Weights of a small transformer language model: 6 heads of 96, learned positions.
Each number is 50 + 10 x the weight over the matrix's rms, rounded and kept within 0 to 99. Layers, rows and columns count from 0.

# layer 3 MLP up, 2304x576, rms 0.0354, rows 1463-1481, columns 192-383
47 58 40 50 43 46 44 55 17 55 44 38 55 51 70 50 47 46 47 55 28 43 46 68 71 31 41 53 56 51 46 52 49 61 64 52 61 34 50 61 55 51 40 46 44 46 52 57 48 49 51 39 55 50 56 34 53 40 65 46 49 54 57 53 64 56 58 46 59 45 48 49 28 66 48 44 49 45 59 61 41 52 69 40 66 47 61 43 57 61 45 56 53 56 51 34 44 51 67 45 39 47 58 52 60 73 34 41 51 71 54 53 46 67 58 50 39 41 57 50 49 45 53 59 49 33 70 51 37 43 46 37 47 52 45 54 57 55 55 49 32 55 38 46 57 50 48 35 56 43 50 47 57 55 72 44 36 48 64 60 43 52 49 60 51 59 40 61 57 48 54 54 55 45 41 52 71 61 43 20 44 63 58 46 55 61 55 46 53 62 65 48
66 36 40 41 59 41 54 80 48 45 57 31 63 59 50 52 37 43 53 47 31 29 52 38 68 35 64 68 58 55 49 46 50 65 56 47 52 40 42 61 45 47 45 50 43 52 51 36 80 31 45 51 46 69 51 36 64 43 49 35 52 51 56 53 55 33 65 49 58 61 56 57 38 44 46 49 52 47 54 41 63 47 41 51 49 38 61 58 52 50 53 62 49 37 41 57 50 43 57 43 44 30 48 54 57 56 40 54 60 52 48 53 25 55 48 57 61 55 57 46 43 45 53 57 45 36 56 50 54 63 31 33 51 68 64 23 48 45 55 61 44 54 45 53 35 38 50 42 32 56 42 42 28 47 50 71 31 68 51 55 70 32 53 87 61 26 57 64 41 58 58 42 43 51 54 47 49 51 39 66 54 32 50 49 46 43 50 30 54 58 57 45
59 62 53 35 53 51 44 48 56 59 47 31 62 61 42 38 47 41 49 66 51 54 51 64 49 43 55 55 57 53 49 52 42 47 45 53 27 53 62 36 49 39 56 58 49 44 54 58 57 52 54 56 33 39 31 57 51 45 64 46 45 55 51 45 57 38 48 47 63 53 51 50 50 54 47 43 64 55 73 64 60 74 64 50 59 60 50 50 55 52 44 45 47 59 49 41 49 37 43 45 33 49 40 49 42 56 55 42 64 46 65 45 47 63 49 65 52 42 41 52 55 41 51 45 56 53 54 32 39 62 41 51 31 53 48 44 65 70 62 56 74 50 49 52 42 55 51 55 50 61 50 59 47 44 44 57 42 51 45 49 51 40 44 78 59 60 59 36 45 44 46 50 54 50 60 64 41 48 32 39 50 50 50 46 42 55 58 42 40 66 53 48
38 43 53 47 35 49 56 46 36 65 54 43 49 47 30 53 61 44 36 60 45 39 52 58 41 44 50 53 41 41 46 42 49 67 32 48 45 53 70 59 54 42 37 41 62 60 56 52 45 57 61 34 60 39 54 59 45 57 54 35 49 52 51 56 43 52 40 43 68 57 53 38 38 54 63 47 73 49 48 48 52 59 59 48 53 35 53 52 54 57 41 48 51 49 61 40 51 47 47 53 46 58 49 46 53 60 41 46 64 58 47 53 45 50 41 60 43 46 46 53 53 51 41 43 50 50 66 45 42 44 50 36 45 59 38 47 48 48 47 49 34 52 37 52 59 53 52 38 63 65 48 55 42 55 55 58 61 51 59 58 54 56 35 53 56 61 51 57 53 55 43 47 58 60 60 54 53 61 46 33 51 37 55 57 37 35 53 48 30 46 37 40
58 34 52 38 52 49 42 58 51 33 52 48 63 50 42 57 49 53 48 61 45 46 63 75 55 38 62 52 43 60 60 53 54 37 56 52 61 59 58 46 62 40 48 43 44 66 45 49 38 40 39 55 45 51 49 50 46 47 71 49 49 55 59 60 48 38 54 51 58 56 58 62 48 46 65 39 42 43 51 49 51 69 51 36 49 52 44 35 51 47 40 49 53 51 53 57 55 33 64 41 61 59 46 53 58 71 48 34 63 49 48 54 37 44 52 28 42 54 54 55 59 37 40 52 78 57 54 54 49 57 45 41 50 43 57 42 47 68 31 63 59 49 34 52 33 63 45 43 42 37 57 61 49 59 36 52 50 46 45 65 49 55 58 45 64 57 41 48 43 38 53 41 57 53 50 69 51 45 48 58 47 50 50 55 52 53 33 32 54 63 54 48
47 62 42 50 45 55 43 52 60 39 48 38 34 64 51 49 55 52 55 48 50 54 44 56 45 48 67 58 36 50 50 53 41 72 45 78 58 42 56 50 41 54 47 54 58 48 34 48 64 51 46 45 39 51 49 56 53 42 60 60 36 32 50 79 40 29 52 52 68 54 51 48 54 53 55 52 41 53 54 62 49 68 68 59 57 53 66 59 55 60 54 41 61 50 66 48 52 49 47 51 47 37 41 68 57 47 42 35 72 44 67 35 30 60 35 40 63 51 47 44 49 56 47 57 55 45 55 54 40 54 40 53 51 52 51 40 41 44 57 58 66 41 30 51 41 49 44 43 46 58 47 36 36 63 59 66 44 49 40 58 72 56 30 72 54 64 50 34 46 49 61 51 31 53 51 45 43 46 37 53 37 39 56 44 64 53 42 47 50 55 66 50
53 46 50 41 45 47 59 55 43 42 47 49 59 46 41 61 53 65 49 54 19 42 53 62 47 57 57 63 47 57 66 49 65 47 69 56 40 65 32 46 61 59 69 47 35 33 37 64 65 70 57 51 32 53 61 55 48 51 53 57 41 38 61 58 44 51 59 42 57 60 65 49 61 71 62 52 52 41 37 78 41 62 41 56 49 57 38 63 53 47 41 51 44 53 40 44 28 43 58 59 48 58 36 86 57 34 48 45 55 56 57 53 52 58 43 42 43 78 41 48 54 48 63 50 56 46 46 52 40 41 46 42 49 65 29 32 60 53 43 44 70 55 45 56 42 42 47 57 60 48 59 48 32 61 67 38 36 38 42 51 73 51 42 56 36 69 28 44 48 81 41 69 33 43 63 44 36 63 58 33 33 42 50 42 38 31 53 61 43 51 36 52
54 44 47 42 36 44 44 57 43 52 34 50 47 48 62 56 57 63 62 40 57 59 45 62 62 47 49 52 52 61 51 46 70 49 46 53 54 48 40 24 54 49 42 49 35 52 43 42 56 72 50 47 40 50 52 51 65 52 55 51 56 62 43 62 46 40 66 40 52 43 56 44 46 59 56 45 54 41 59 45 50 68 59 61 47 57 68 49 49 45 44 49 68 51 55 50 43 47 58 60 48 45 47 55 59 72 39 58 56 54 45 45 42 46 48 60 46 41 44 59 44 55 55 46 36 49 63 33 50 41 53 41 38 51 36 45 49 70 65 54 49 56 45 54 35 59 45 47 51 51 61 40 43 61 68 67 46 44 52 47 46 37 51 41 55 50 29 38 46 47 42 51 42 57 43 43 51 38 38 53 53 37 59 52 47 57 49 44 47 63 32 40
51 40 51 49 50 54 51 39 59 63 50 48 55 43 36 42 49 42 47 56 39 48 51 54 21 58 38 64 27 57 53 45 62 52 69 57 50 58 68 52 53 46 82 43 45 48 37 65 58 58 43 34 40 48 36 74 61 54 54 59 63 44 46 38 43 60 54 45 62 50 69 45 44 74 60 44 75 50 74 75 32 56 38 63 38 64 25 75 61 56 49 45 38 55 39 23 48 48 49 54 52 60 37 69 55 63 53 64 56 43 60 36 56 47 31 39 63 45 39 37 69 50 43 58 39 45 50 38 28 61 56 55 44 61 53 47 48 59 50 62 57 53 58 26 41 43 43 55 44 62 69 37 48 58 65 63 42 60 44 40 40 41 36 49 58 77 63 55 37 51 53 58 53 27 50 28 50 39 68 29 54 58 60 51 42 46 38 53 36 52 58 29
55 33 45 48 45 47 56 47 37 49 51 41 45 38 62 53 57 66 38 62 49 21 66 62 47 44 51 46 51 49 61 48 63 27 67 56 55 58 47 36 52 52 62 59 48 59 31 46 39 55 41 37 28 45 48 52 66 38 69 55 46 48 55 68 53 59 56 49 43 44 70 47 32 70 56 54 61 62 49 76 55 65 47 60 58 41 45 55 37 48 28 33 33 62 48 70 29 46 55 51 44 43 38 62 63 47 54 50 61 51 45 38 38 68 60 45 56 59 43 46 54 48 44 42 52 59 72 36 53 49 46 49 47 44 31 44 44 60 36 48 38 62 60 49 46 38 46 49 46 49 57 42 39 74 66 58 45 63 53 51 50 27 48 48 66 52 41 47 46 29 46 48 53 67 47 38 41 76 68 46 48 44 38 34 53 38 31 56 31 83 48 31
37 47 15 50 56 45 56 51 55 59 45 53 42 62 51 53 44 36 47 48 39 44 53 45 60 55 67 49 30 51 58 59 58 47 50 41 40 46 66 52 41 64 57 46 52 46 39 60 31 41 48 50 44 59 47 55 53 57 67 24 30 54 51 54 48 60 50 39 75 52 50 58 59 54 43 42 48 39 53 55 39 51 68 46 65 57 68 34 64 54 64 56 46 49 56 57 36 62 54 37 55 59 53 53 61 47 46 44 49 53 45 37 49 69 58 59 53 54 21 67 66 60 71 72 43 51 46 40 40 53 48 52 39 50 57 48 47 47 47 62 44 36 43 58 50 72 51 40 53 49 51 34 51 48 41 70 38 44 39 46 48 49 52 71 42 61 53 50 41 57 52 33 56 50 54 55 49 35 54 55 61 34 48 41 34 55 53 61 47 53 59 48
45 36 50 60 47 55 32 46 41 43 65 48 37 47 51 51 53 43 54 63 50 40 41 65 54 46 48 44 51 71 60 39 56 43 58 52 78 49 65 55 65 45 51 45 57 53 41 40 45 35 47 53 57 33 45 78 65 58 64 54 25 57 44 61 40 23 34 50 65 48 47 47 35 47 69 35 68 22 56 53 66 50 50 53 41 48 62 54 50 44 45 52 39 55 55 48 41 44 57 69 50 53 49 41 66 63 47 39 62 46 41 54 39 50 50 44 43 51 65 54 41 68 62 49 39 50 51 39 30 44 39 39 58 39 54 52 30 63 52 46 63 62 66 66 43 53 51 54 46 51 51 47 51 38 41 52 66 73 41 60 43 47 60 37 49 59 42 64 45 54 53 46 51 49 62 62 30 50 42 45 44 45 28 46 49 55 38 49 77 54 38 43
58 57 56 58 50 49 48 44 54 48 42 48 38 42 47 62 43 40 53 54 54 42 48 51 58 40 65 45 55 51 54 55 46 47 54 48 66 50 53 54 48 48 62 44 43 40 47 51 62 36 52 52 56 42 62 60 55 57 63 53 36 61 52 60 47 47 50 46 48 39 40 44 43 47 53 46 66 47 53 45 47 40 45 67 40 55 52 55 51 46 57 49 58 57 48 56 41 46 48 57 54 28 54 70 44 52 50 50 39 61 46 45 37 62 45 53 35 54 40 55 58 54 45 53 46 46 54 44 42 60 44 46 55 59 60 55 44 56 64 47 51 60 55 47 61 63 50 34 54 62 58 48 43 48 41 62 55 53 50 48 50 50 62 71 51 55 51 63 55 58 56 40 47 67 54 52 54 44 60 39 53 53 49 53 53 50 39 36 52 44 58 43
71 37 41 48 35 57 57 59 62 54 57 48 33 45 41 60 51 43 53 43 51 52 53 65 50 59 51 57 52 52 61 55 58 28 73 53 58 57 58 58 61 42 57 40 40 44 50 30 45 60 49 31 36 39 54 57 58 35 50 41 50 58 55 53 27 60 64 49 70 51 63 49 59 47 68 37 63 51 59 76 27 53 54 57 33 55 45 36 54 62 52 53 50 30 47 50 39 39 52 38 24 37 58 48 53 53 35 38 62 56 50 44 15 59 60 62 41 48 28 42 60 48 57 63 72 50 70 43 50 53 62 39 38 51 40 43 52 73 46 53 46 50 36 36 47 43 47 41 54 59 66 57 29 63 42 42 38 64 47 57 47 53 35 50 44 54 43 59 43 41 42 70 57 51 63 55 50 52 66 43 37 51 49 51 43 53 50 45 38 44 66 46
60 29 55 50 45 52 52 53 40 42 39 41 45 39 48 58 57 55 36 46 33 39 63 51 56 51 33 59 54 48 43 64 59 44 67 59 54 50 35 47 52 37 60 56 46 60 62 48 57 52 49 33 42 63 48 52 71 34 43 57 41 46 46 54 41 65 42 44 62 50 55 41 49 46 31 50 53 64 44 49 41 57 67 65 62 44 42 50 49 55 52 51 67 37 51 44 42 53 51 53 33 53 54 69 53 39 26 66 50 50 56 42 34 60 36 50 45 48 36 51 64 50 47 47 48 41 54 43 49 69 46 46 48 67 48 37 47 63 58 33 60 51 54 29 60 61 47 62 51 58 62 54 42 58 62 46 61 32 60 62 42 60 44 50 62 45 75 50 47 54 46 56 43 60 50 47 27 43 53 54 71 58 57 49 62 41 55 63 35 55 58 56
62 53 53 48 38 53 59 65 44 43 50 38 53 48 66 38 51 65 44 59 59 45 49 45 48 43 72 51 43 50 54 47 41 50 47 61 41 52 59 42 42 41 48 51 46 47 40 45 53 51 51 29 39 40 24 57 39 43 50 43 47 61 47 64 55 44 60 23 54 41 64 48 53 52 46 36 46 50 50 68 37 55 53 62 40 52 54 51 47 43 59 46 61 53 59 78 58 55 68 43 49 37 52 47 46 60 46 50 70 48 54 44 42 49 32 56 60 47 44 52 51 54 54 44 46 40 50 43 50 46 46 47 52 70 60 48 38 46 71 52 51 54 51 47 36 50 53 54 52 60 44 48 38 67 50 75 61 48 30 34 52 55 46 58 57 59 51 60 44 44 55 38 49 57 59 51 39 67 48 32 47 34 52 40 54 59 47 46 46 56 42 48
57 47 34 37 55 50 56 45 52 55 59 60 55 50 41 49 49 44 53 92 31 60 43 56 70 35 55 48 45 48 44 49 52 44 60 51 47 44 71 64 68 39 35 50 49 47 48 63 71 67 52 49 41 54 70 62 51 45 78 34 46 32 55 52 48 34 48 53 53 56 74 48 40 62 60 54 41 55 34 48 58 62 67 43 54 35 53 35 51 55 29 61 55 42 54 59 55 32 54 58 63 54 38 60 36 47 52 26 64 62 43 50 35 67 56 45 65 40 50 38 36 64 54 55 44 32 59 39 34 50 39 58 35 46 53 52 57 54 42 42 46 54 56 48 39 66 45 62 51 69 47 30 28 47 29 62 49 56 48 49 52 48 73 77 45 50 26 53 58 74 41 66 47 47 49 62 41 60 44 60 49 57 48 54 55 35 49 43 75 40 51 71
68 49 33 57 40 50 44 32 56 53 51 50 49 71 41 40 42 53 40 46 40 36 54 51 56 53 47 48 48 52 57 42 54 66 48 47 47 40 66 60 43 59 47 58 47 43 55 51 53 37 42 48 52 48 42 48 35 61 48 51 68 62 49 48 50 53 44 56 47 52 47 46 52 51 44 43 66 42 50 58 49 56 49 58 55 43 38 61 77 55 56 62 51 41 52 49 44 34 39 54 35 41 45 61 53 59 55 54 56 54 53 38 51 52 52 44 56 58 33 32 37 56 56 46 33 49 48 41 52 42 39 46 51 64 31 47 60 44 55 45 61 52 40 43 53 57 46 47 40 40 72 44 41 56 65 58 48 77 56 66 44 50 54 47 40 71 48 48 49 41 54 54 41 52 49 26 38 50 27 46 50 42 65 51 50 58 44 69 50 61 56 62
37 61 47 60 61 49 48 39 55 69 47 55 46 65 53 45 43 66 42 48 43 64 59 48 50 48 51 61 44 71 57 36 65 55 41 52 50 55 42 46 44 39 51 54 48 50 39 65 39 51 57 68 49 68 52 54 58 57 56 55 58 39 52 34 56 46 55 23 43 55 54 38 53 68 59 57 41 56 54 61 45 72 52 50 46 52 36 57 57 59 48 50 44 59 57 50 29 37 53 53 42 47 41 53 49 53 59 36 57 51 48 44 47 39 44 61 50 42 54 40 56 44 46 43 52 48 53 45 48 48 64 48 49 38 44 44 57 49 65 49 55 26 45 55 20 54 51 50 45 38 61 34 55 66 47 51 42 47 50 61 42 44 49 58 59 57 55 37 41 66 52 63 44 45 47 47 48 62 48 35 48 46 63 45 55 44 43 36 49 54 53 42
# layer 3 MLP down (transposed), 2304x576, rms 0.0237, rows 1463-1480, columns 192-383
33 55 62 55 46 57 54 59 59 60 62 54 48 55 49 40 42 59 28 56 48 56 53 46 45 25 42 50 36 60 45 59 41 54 42 61 40 55 46 39 57 55 47 50 50 46 52 70 55 65 51 38 39 61 42 36 47 55 35 58 62 56 43 48 57 42 58 48 52 43 56 52 37 54 47 62 43 40 60 37 48 59 53 49 54 38 39 48 53 48 46 58 34 51 58 59 55 36 35 42 41 44 43 40 36 47 47 60 53 46 30 51 47 46 52 60 54 51 42 41 44 50 35 40 71 45 34 68 34 38 55 62 52 41 38 40 52 49 26 54 57 45 43 32 45 73 44 47 35 44 62 59 58 61 53 51 52 63 38 50 59 37 54 53 76 52 40 36 60 55 54 33 38 58 38 49 53 58 45 55 41 52 68 53 64 46 41 44 49 55 52 36
33 41 49 35 47 46 48 45 40 54 50 65 61 57 46 41 29 33 34 27 50 64 57 82 51 66 53 52 51 48 39 50 49 61 60 38 40 55 35 47 60 40 52 37 57 51 65 35 53 66 41 41 43 61 56 52 49 40 49 67 45 66 61 43 64 55 54 42 42 43 38 58 68 34 55 63 52 45 44 44 43 47 50 42 48 41 47 48 61 39 43 58 59 50 58 43 52 42 44 40 52 64 46 45 47 62 55 65 39 36 44 42 63 50 54 38 48 65 33 69 52 49 63 35 49 51 57 60 65 60 58 44 52 64 53 47 54 50 45 44 48 54 41 50 48 53 66 63 61 47 41 54 63 66 52 57 44 50 62 56 50 64 49 45 33 62 52 45 50 70 50 53 46 50 47 56 60 34 54 26 38 49 66 42 39 53 44 54 55 54 71 52
71 45 55 67 35 56 42 52 44 31 50 61 41 48 45 45 65 54 56 65 41 40 43 35 55 48 50 62 62 54 69 57 58 58 48 53 44 51 56 50 36 37 41 71 39 57 40 54 57 55 60 37 57 51 54 38 68 25 47 62 58 47 54 39 43 63 54 36 37 75 55 56 54 52 50 61 52 70 46 32 55 36 52 47 33 46 38 36 36 42 45 62 58 46 49 63 55 54 54 46 57 47 36 54 55 45 47 49 44 52 50 35 58 51 58 56 46 68 56 50 37 43 50 56 36 62 43 58 49 38 38 45 52 53 64 33 34 33 48 50 48 44 60 34 38 34 44 50 65 51 44 46 47 61 40 40 50 61 50 59 59 37 61 45 29 40 38 62 68 53 60 46 54 53 32 45 53 63 61 75 43 46 63 53 53 37 34 51 56 48 54 38
45 59 54 61 52 49 47 52 31 48 50 46 35 51 81 37 42 58 35 39 57 40 53 47 55 32 45 56 48 54 60 38 55 51 63 38 62 43 38 58 62 55 45 53 39 46 44 62 54 40 25 66 54 46 48 49 51 41 56 70 53 47 33 34 45 63 63 61 60 41 54 46 46 40 45 52 41 48 64 67 60 49 46 56 55 57 54 58 61 37 60 62 62 52 51 62 29 43 57 34 54 51 51 47 47 63 43 45 47 47 50 44 40 40 47 69 63 48 59 46 32 49 62 59 43 57 44 44 53 66 36 49 45 33 32 53 41 48 39 55 52 34 55 66 49 44 51 49 45 47 50 57 49 52 35 43 45 51 41 65 21 66 57 37 59 38 65 41 28 55 58 44 49 44 49 43 46 57 50 62 48 57 47 47 62 53 50 50 53 41 66 57
51 38 51 48 44 45 62 61 58 58 44 58 52 50 30 38 46 50 63 43 57 58 53 57 50 48 75 54 54 42 51 43 53 47 39 42 53 53 51 58 46 72 37 32 52 49 40 51 53 41 42 51 29 45 70 49 52 45 65 51 67 52 30 60 55 40 58 56 44 42 52 62 47 58 41 40 55 53 44 53 43 51 58 55 51 51 60 41 34 67 57 42 39 52 42 48 63 54 38 58 38 58 66 64 54 34 63 62 37 52 45 49 67 50 50 41 42 45 37 55 52 55 55 59 56 55 29 51 75 55 46 46 50 67 28 49 46 47 49 48 53 50 33 66 63 46 50 53 44 50 34 44 36 36 57 44 31 44 54 49 69 69 43 57 69 39 47 45 58 53 44 45 56 47 45 48 63 60 33 45 53 77 49 51 38 45 57 65 37 39 44 55
38 50 47 49 48 48 49 46 58 46 50 54 39 41 54 48 64 40 34 50 55 58 47 45 51 46 53 45 55 52 42 53 47 58 46 51 57 36 48 60 54 46 45 46 49 42 46 40 47 57 44 56 60 44 48 51 46 44 60 64 48 50 55 55 42 40 56 46 60 50 49 46 57 58 63 52 44 45 46 61 49 51 50 54 42 43 43 53 45 54 50 52 52 54 50 54 46 51 65 48 59 40 56 61 36 42 53 54 52 58 42 40 52 35 59 39 47 56 50 49 48 55 57 55 53 54 46 54 55 51 48 41 50 57 50 48 48 33 46 62 49 64 52 50 51 55 44 41 46 57 50 52 52 53 50 46 44 39 49 56 45 47 63 59 56 46 57 61 50 56 47 56 58 50 52 55 52 50 42 58 47 36 54 54 48 41 46 57 52 42 48 45
56 48 41 47 36 55 33 60 31 46 64 45 35 59 61 61 39 35 56 60 41 60 47 56 45 45 59 67 56 43 54 52 44 61 42 45 54 47 42 60 47 46 52 38 45 64 53 45 40 51 56 51 60 52 61 45 52 34 36 49 45 62 54 58 53 49 37 55 64 62 48 46 52 41 59 44 64 60 48 51 47 52 55 49 58 46 44 51 46 55 41 36 44 46 42 51 63 49 56 54 59 48 47 45 67 48 38 54 45 55 49 54 38 62 47 63 72 57 44 48 39 49 37 57 58 52 43 53 47 43 43 58 60 58 48 40 55 30 51 50 59 52 42 62 51 48 52 55 46 54 49 39 54 61 46 63 48 45 34 48 53 46 52 55 47 51 41 52 38 46 51 56 67 58 52 49 56 50 30 44 60 40 58 38 46 43 45 43 46 63 43 26
54 45 67 48 45 52 57 55 43 44 50 46 41 45 52 57 44 44 51 53 53 55 41 56 44 62 58 45 49 38 52 50 37 40 42 52 56 53 58 53 49 57 39 44 59 51 54 44 47 45 53 48 43 60 54 50 35 49 48 41 61 58 51 57 58 51 46 59 46 58 43 61 54 41 49 54 52 54 44 58 42 46 50 61 44 48 39 51 54 57 62 45 44 45 43 52 52 46 47 56 57 56 51 45 57 48 60 47 55 55 56 52 62 50 63 52 50 38 39 46 47 48 46 48 54 58 42 51 54 69 62 38 53 48 57 52 48 43 54 46 52 39 38 59 50 58 41 41 38 48 48 40 44 47 41 57 54 56 59 58 36 56 50 51 43 53 53 61 56 59 44 49 58 45 56 49 54 51 40 60 48 59 55 44 49 45 51 53 50 49 45 68
60 47 47 39 61 55 55 48 40 55 30 59 57 67 42 53 51 65 41 44 58 27 46 49 57 47 50 60 62 32 57 33 59 45 58 47 43 73 27 46 28 51 42 53 33 55 45 45 33 55 42 37 54 58 59 39 47 31 57 42 51 49 68 38 55 39 28 58 43 47 32 28 67 59 60 28 56 60 47 41 52 51 52 38 55 65 57 71 36 68 53 40 38 53 47 54 26 49 41 50 38 56 52 34 72 63 38 44 58 43 47 46 39 75 64 43 47 41 72 42 54 54 59 48 55 49 59 42 42 46 57 46 35 45 63 57 20 56 48 51 33 62 51 41 46 33 48 66 68 58 65 60 49 35 45 47 54 60 53 51 55 45 47 42 56 58 50 51 47 48 44 37 49 41 52 31 67 72 53 62 56 44 39 42 59 54 48 63 35 60 62 42
56 56 49 57 63 51 49 70 52 53 67 59 43 48 41 42 45 51 56 58 50 39 43 64 67 62 57 63 50 36 62 56 44 54 64 59 46 44 47 49 59 38 47 34 68 50 48 65 39 42 49 37 48 29 80 24 47 69 60 69 55 48 44 65 38 38 24 35 46 26 42 58 50 57 43 48 50 67 73 73 60 54 42 49 56 50 62 53 54 44 58 22 42 43 35 72 54 56 62 52 44 29 52 50 44 48 46 33 46 45 57 54 39 68 40 22 50 44 43 61 46 53 59 37 60 44 55 51 58 42 63 48 32 59 58 60 47 56 40 61 43 52 29 47 62 56 45 45 28 51 44 44 34 62 57 30 47 40 48 43 38 51 60 58 60 49 67 45 58 36 42 69 62 63 51 61 62 53 56 43 56 72 55 44 42 67 37 47 49 50 55 44
35 46 45 54 61 53 24 46 59 55 54 63 52 54 39 48 54 35 31 33 44 63 44 51 37 54 39 44 66 40 39 61 56 26 37 49 52 49 46 50 65 64 47 39 54 51 49 47 63 34 55 49 42 53 65 62 76 60 50 57 51 43 65 42 43 65 59 57 52 55 39 43 77 50 33 49 49 48 28 67 59 39 47 53 43 49 34 51 53 51 51 56 50 36 52 26 60 48 44 46 54 52 62 53 53 66 38 57 41 49 57 51 35 45 53 48 38 47 45 41 50 58 56 46 60 47 67 51 58 45 63 57 54 53 46 49 60 38 38 51 43 52 51 47 57 36 55 46 58 38 47 62 30 48 46 49 36 73 57 54 57 37 58 52 30 55 54 50 47 38 63 58 49 37 39 43 29 37 55 53 50 49 59 62 49 51 47 67 42 32 45 55
66 42 59 49 13 60 49 70 56 47 37 60 37 36 65 63 48 67 36 33 43 49 50 65 52 38 56 63 51 20 44 30 54 41 71 73 46 41 33 47 56 68 31 55 50 38 57 53 55 47 54 57 44 55 46 45 52 44 50 64 53 43 68 51 50 42 58 69 66 30 44 62 61 33 64 63 51 65 33 46 49 52 68 67 49 34 59 42 57 38 55 37 60 52 65 31 58 37 49 32 29 46 45 43 48 64 50 54 29 61 44 56 55 51 62 57 54 33 59 47 59 63 47 45 55 42 36 74 56 42 34 38 61 43 47 40 61 54 42 18 62 62 48 37 59 32 47 51 37 38 45 65 48 43 42 61 58 52 27 59 64 68 45 54 58 49 58 40 51 41 50 63 50 64 48 66 53 50 47 48 22 47 58 52 32 58 42 53 45 40 59 43
35 42 50 62 49 56 57 53 45 55 34 44 45 59 57 65 48 47 64 39 46 37 51 68 45 52 41 66 49 53 51 50 54 41 40 37 33 51 51 46 39 54 40 66 60 79 53 46 58 54 35 40 50 49 57 43 51 49 44 49 51 42 50 52 60 40 45 44 49 53 35 63 34 55 25 43 33 72 42 57 49 52 54 51 53 60 33 60 44 49 35 45 54 50 33 43 49 41 45 41 56 62 65 50 76 59 41 54 28 43 55 49 64 48 55 47 72 63 30 48 59 43 36 52 53 46 52 50 62 42 67 49 45 43 40 38 60 44 41 39 55 40 49 49 76 48 46 52 47 40 55 58 41 42 58 48 44 66 55 56 58 50 40 30 44 43 50 24 49 47 30 51 54 49 51 51 59 64 51 70 45 68 44 38 37 39 58 54 52 46 42 43
51 59 49 68 57 53 49 41 56 50 34 35 44 42 53 43 53 59 41 52 46 65 36 40 58 39 41 46 39 66 49 50 21 42 38 55 58 48 32 54 76 42 59 53 37 50 44 58 70 67 55 42 38 48 47 52 39 29 47 65 46 56 75 44 47 49 51 59 51 49 45 56 66 41 55 57 46 59 39 47 48 45 36 49 44 51 56 55 55 63 62 32 47 44 57 50 61 50 57 58 45 41 25 52 53 53 38 49 54 44 62 53 60 36 65 50 59 48 47 55 48 60 45 59 51 54 56 58 44 51 52 57 58 59 42 53 66 66 56 36 46 30 48 39 58 62 51 51 43 50 44 47 50 41 48 47 40 55 38 42 55 55 41 48 32 36 47 38 38 51 39 50 33 69 57 46 35 56 48 43 32 51 50 57 45 55 50 61 37 41 42 50
45 48 71 49 49 45 54 35 50 52 61 41 41 38 46 74 50 53 50 52 69 44 52 34 60 46 43 37 47 55 52 52 49 50 45 34 59 40 49 41 49 46 41 45 37 45 43 52 37 64 57 63 38 50 44 61 52 57 56 51 38 56 65 73 38 35 46 50 36 55 38 43 43 58 50 47 62 34 48 64 36 46 41 62 44 58 45 64 38 61 38 34 37 44 41 52 48 56 42 70 55 52 45 35 62 58 47 49 38 52 71 56 45 45 47 36 33 63 47 49 52 30 52 59 36 59 46 39 40 50 47 44 49 33 78 52 73 52 32 54 42 41 64 44 37 52 52 60 59 45 49 65 46 32 48 56 32 47 61 31 33 54 38 61 58 55 54 52 48 42 63 50 26 39 60 58 55 59 49 64 51 41 48 50 64 57 72 42 54 56 39 48
50 52 41 53 41 62 53 39 54 44 61 46 46 51 37 40 80 53 35 63 43 56 71 43 51 59 44 52 66 35 37 69 47 57 41 53 49 47 53 55 42 65 46 63 62 39 48 66 61 46 51 50 37 53 66 30 39 56 57 54 49 57 63 53 42 48 49 50 59 53 50 49 45 47 56 52 43 45 52 51 50 39 53 70 39 53 54 44 59 67 48 50 47 55 66 62 44 59 73 60 59 51 52 33 58 52 44 53 45 53 30 56 65 27 61 52 43 57 64 51 46 50 46 50 39 58 45 59 68 57 56 33 60 61 59 64 40 50 35 51 56 50 54 42 39 31 41 55 42 53 39 43 45 57 42 52 54 41 53 59 49 57 47 40 61 50 43 52 71 76 56 41 35 50 53 56 49 48 43 69 43 59 44 42 46 55 60 70 47 56 54 41
49 46 54 62 48 53 61 62 58 63 44 55 76 66 77 58 70 40 45 59 58 64 72 32 48 49 58 47 41 70 53 55 41 52 73 53 32 40 60 38 46 62 58 53 34 55 36 71 60 61 48 33 50 65 55 37 51 42 48 59 55 60 58 56 48 44 31 61 46 65 50 52 51 59 43 62 32 49 63 39 40 52 62 55 34 49 57 24 48 58 48 47 58 41 56 62 44 60 54 53 27 46 65 42 50 58 65 50 52 25 39 53 37 43 43 58 81 39 42 42 19 50 44 48 61 28 54 49 51 64 49 47 46 36 37 46 54 50 59 23 56 59 55 57 57 69 56 67 46 43 40 53 78 70 37 70 58 58 35 66 36 50 55 65 22 46 52 37 44 43 49 49 27 38 48 39 49 65 36 36 61 31 58 61 44 49 54 61 39 53 53 57
36 61 57 52 53 57 57 42 45 39 53 45 20 42 62 37 63 54 45 61 38 46 49 43 46 54 51 45 63 39 68 48 56 32 43 50 38 55 31 50 70 52 54 55 60 48 52 44 60 68 42 49 34 47 45 50 56 41 43 59 43 59 49 54 57 72 34 66 45 49 57 57 47 62 37 53 58 43 57 61 41 42 61 46 48 62 46 44 35 63 61 46 52 69 55 54 59 57 62 53 61 61 57 56 55 42 55 52 44 59 51 44 52 43 44 48 37 27 55 53 46 51 69 41 59 39 54 65 54 56 48 39 53 39 39 48 32 60 47 55 50 55 43 41 52 52 50 50 70 56 44 56 45 42 50 56 45 30 40 47 55 56 55 58 39 39 43 51 51 68 42 51 62 45 34 70 38 37 42 47 50 52 55 62 67 43 58 42 54 32 47 65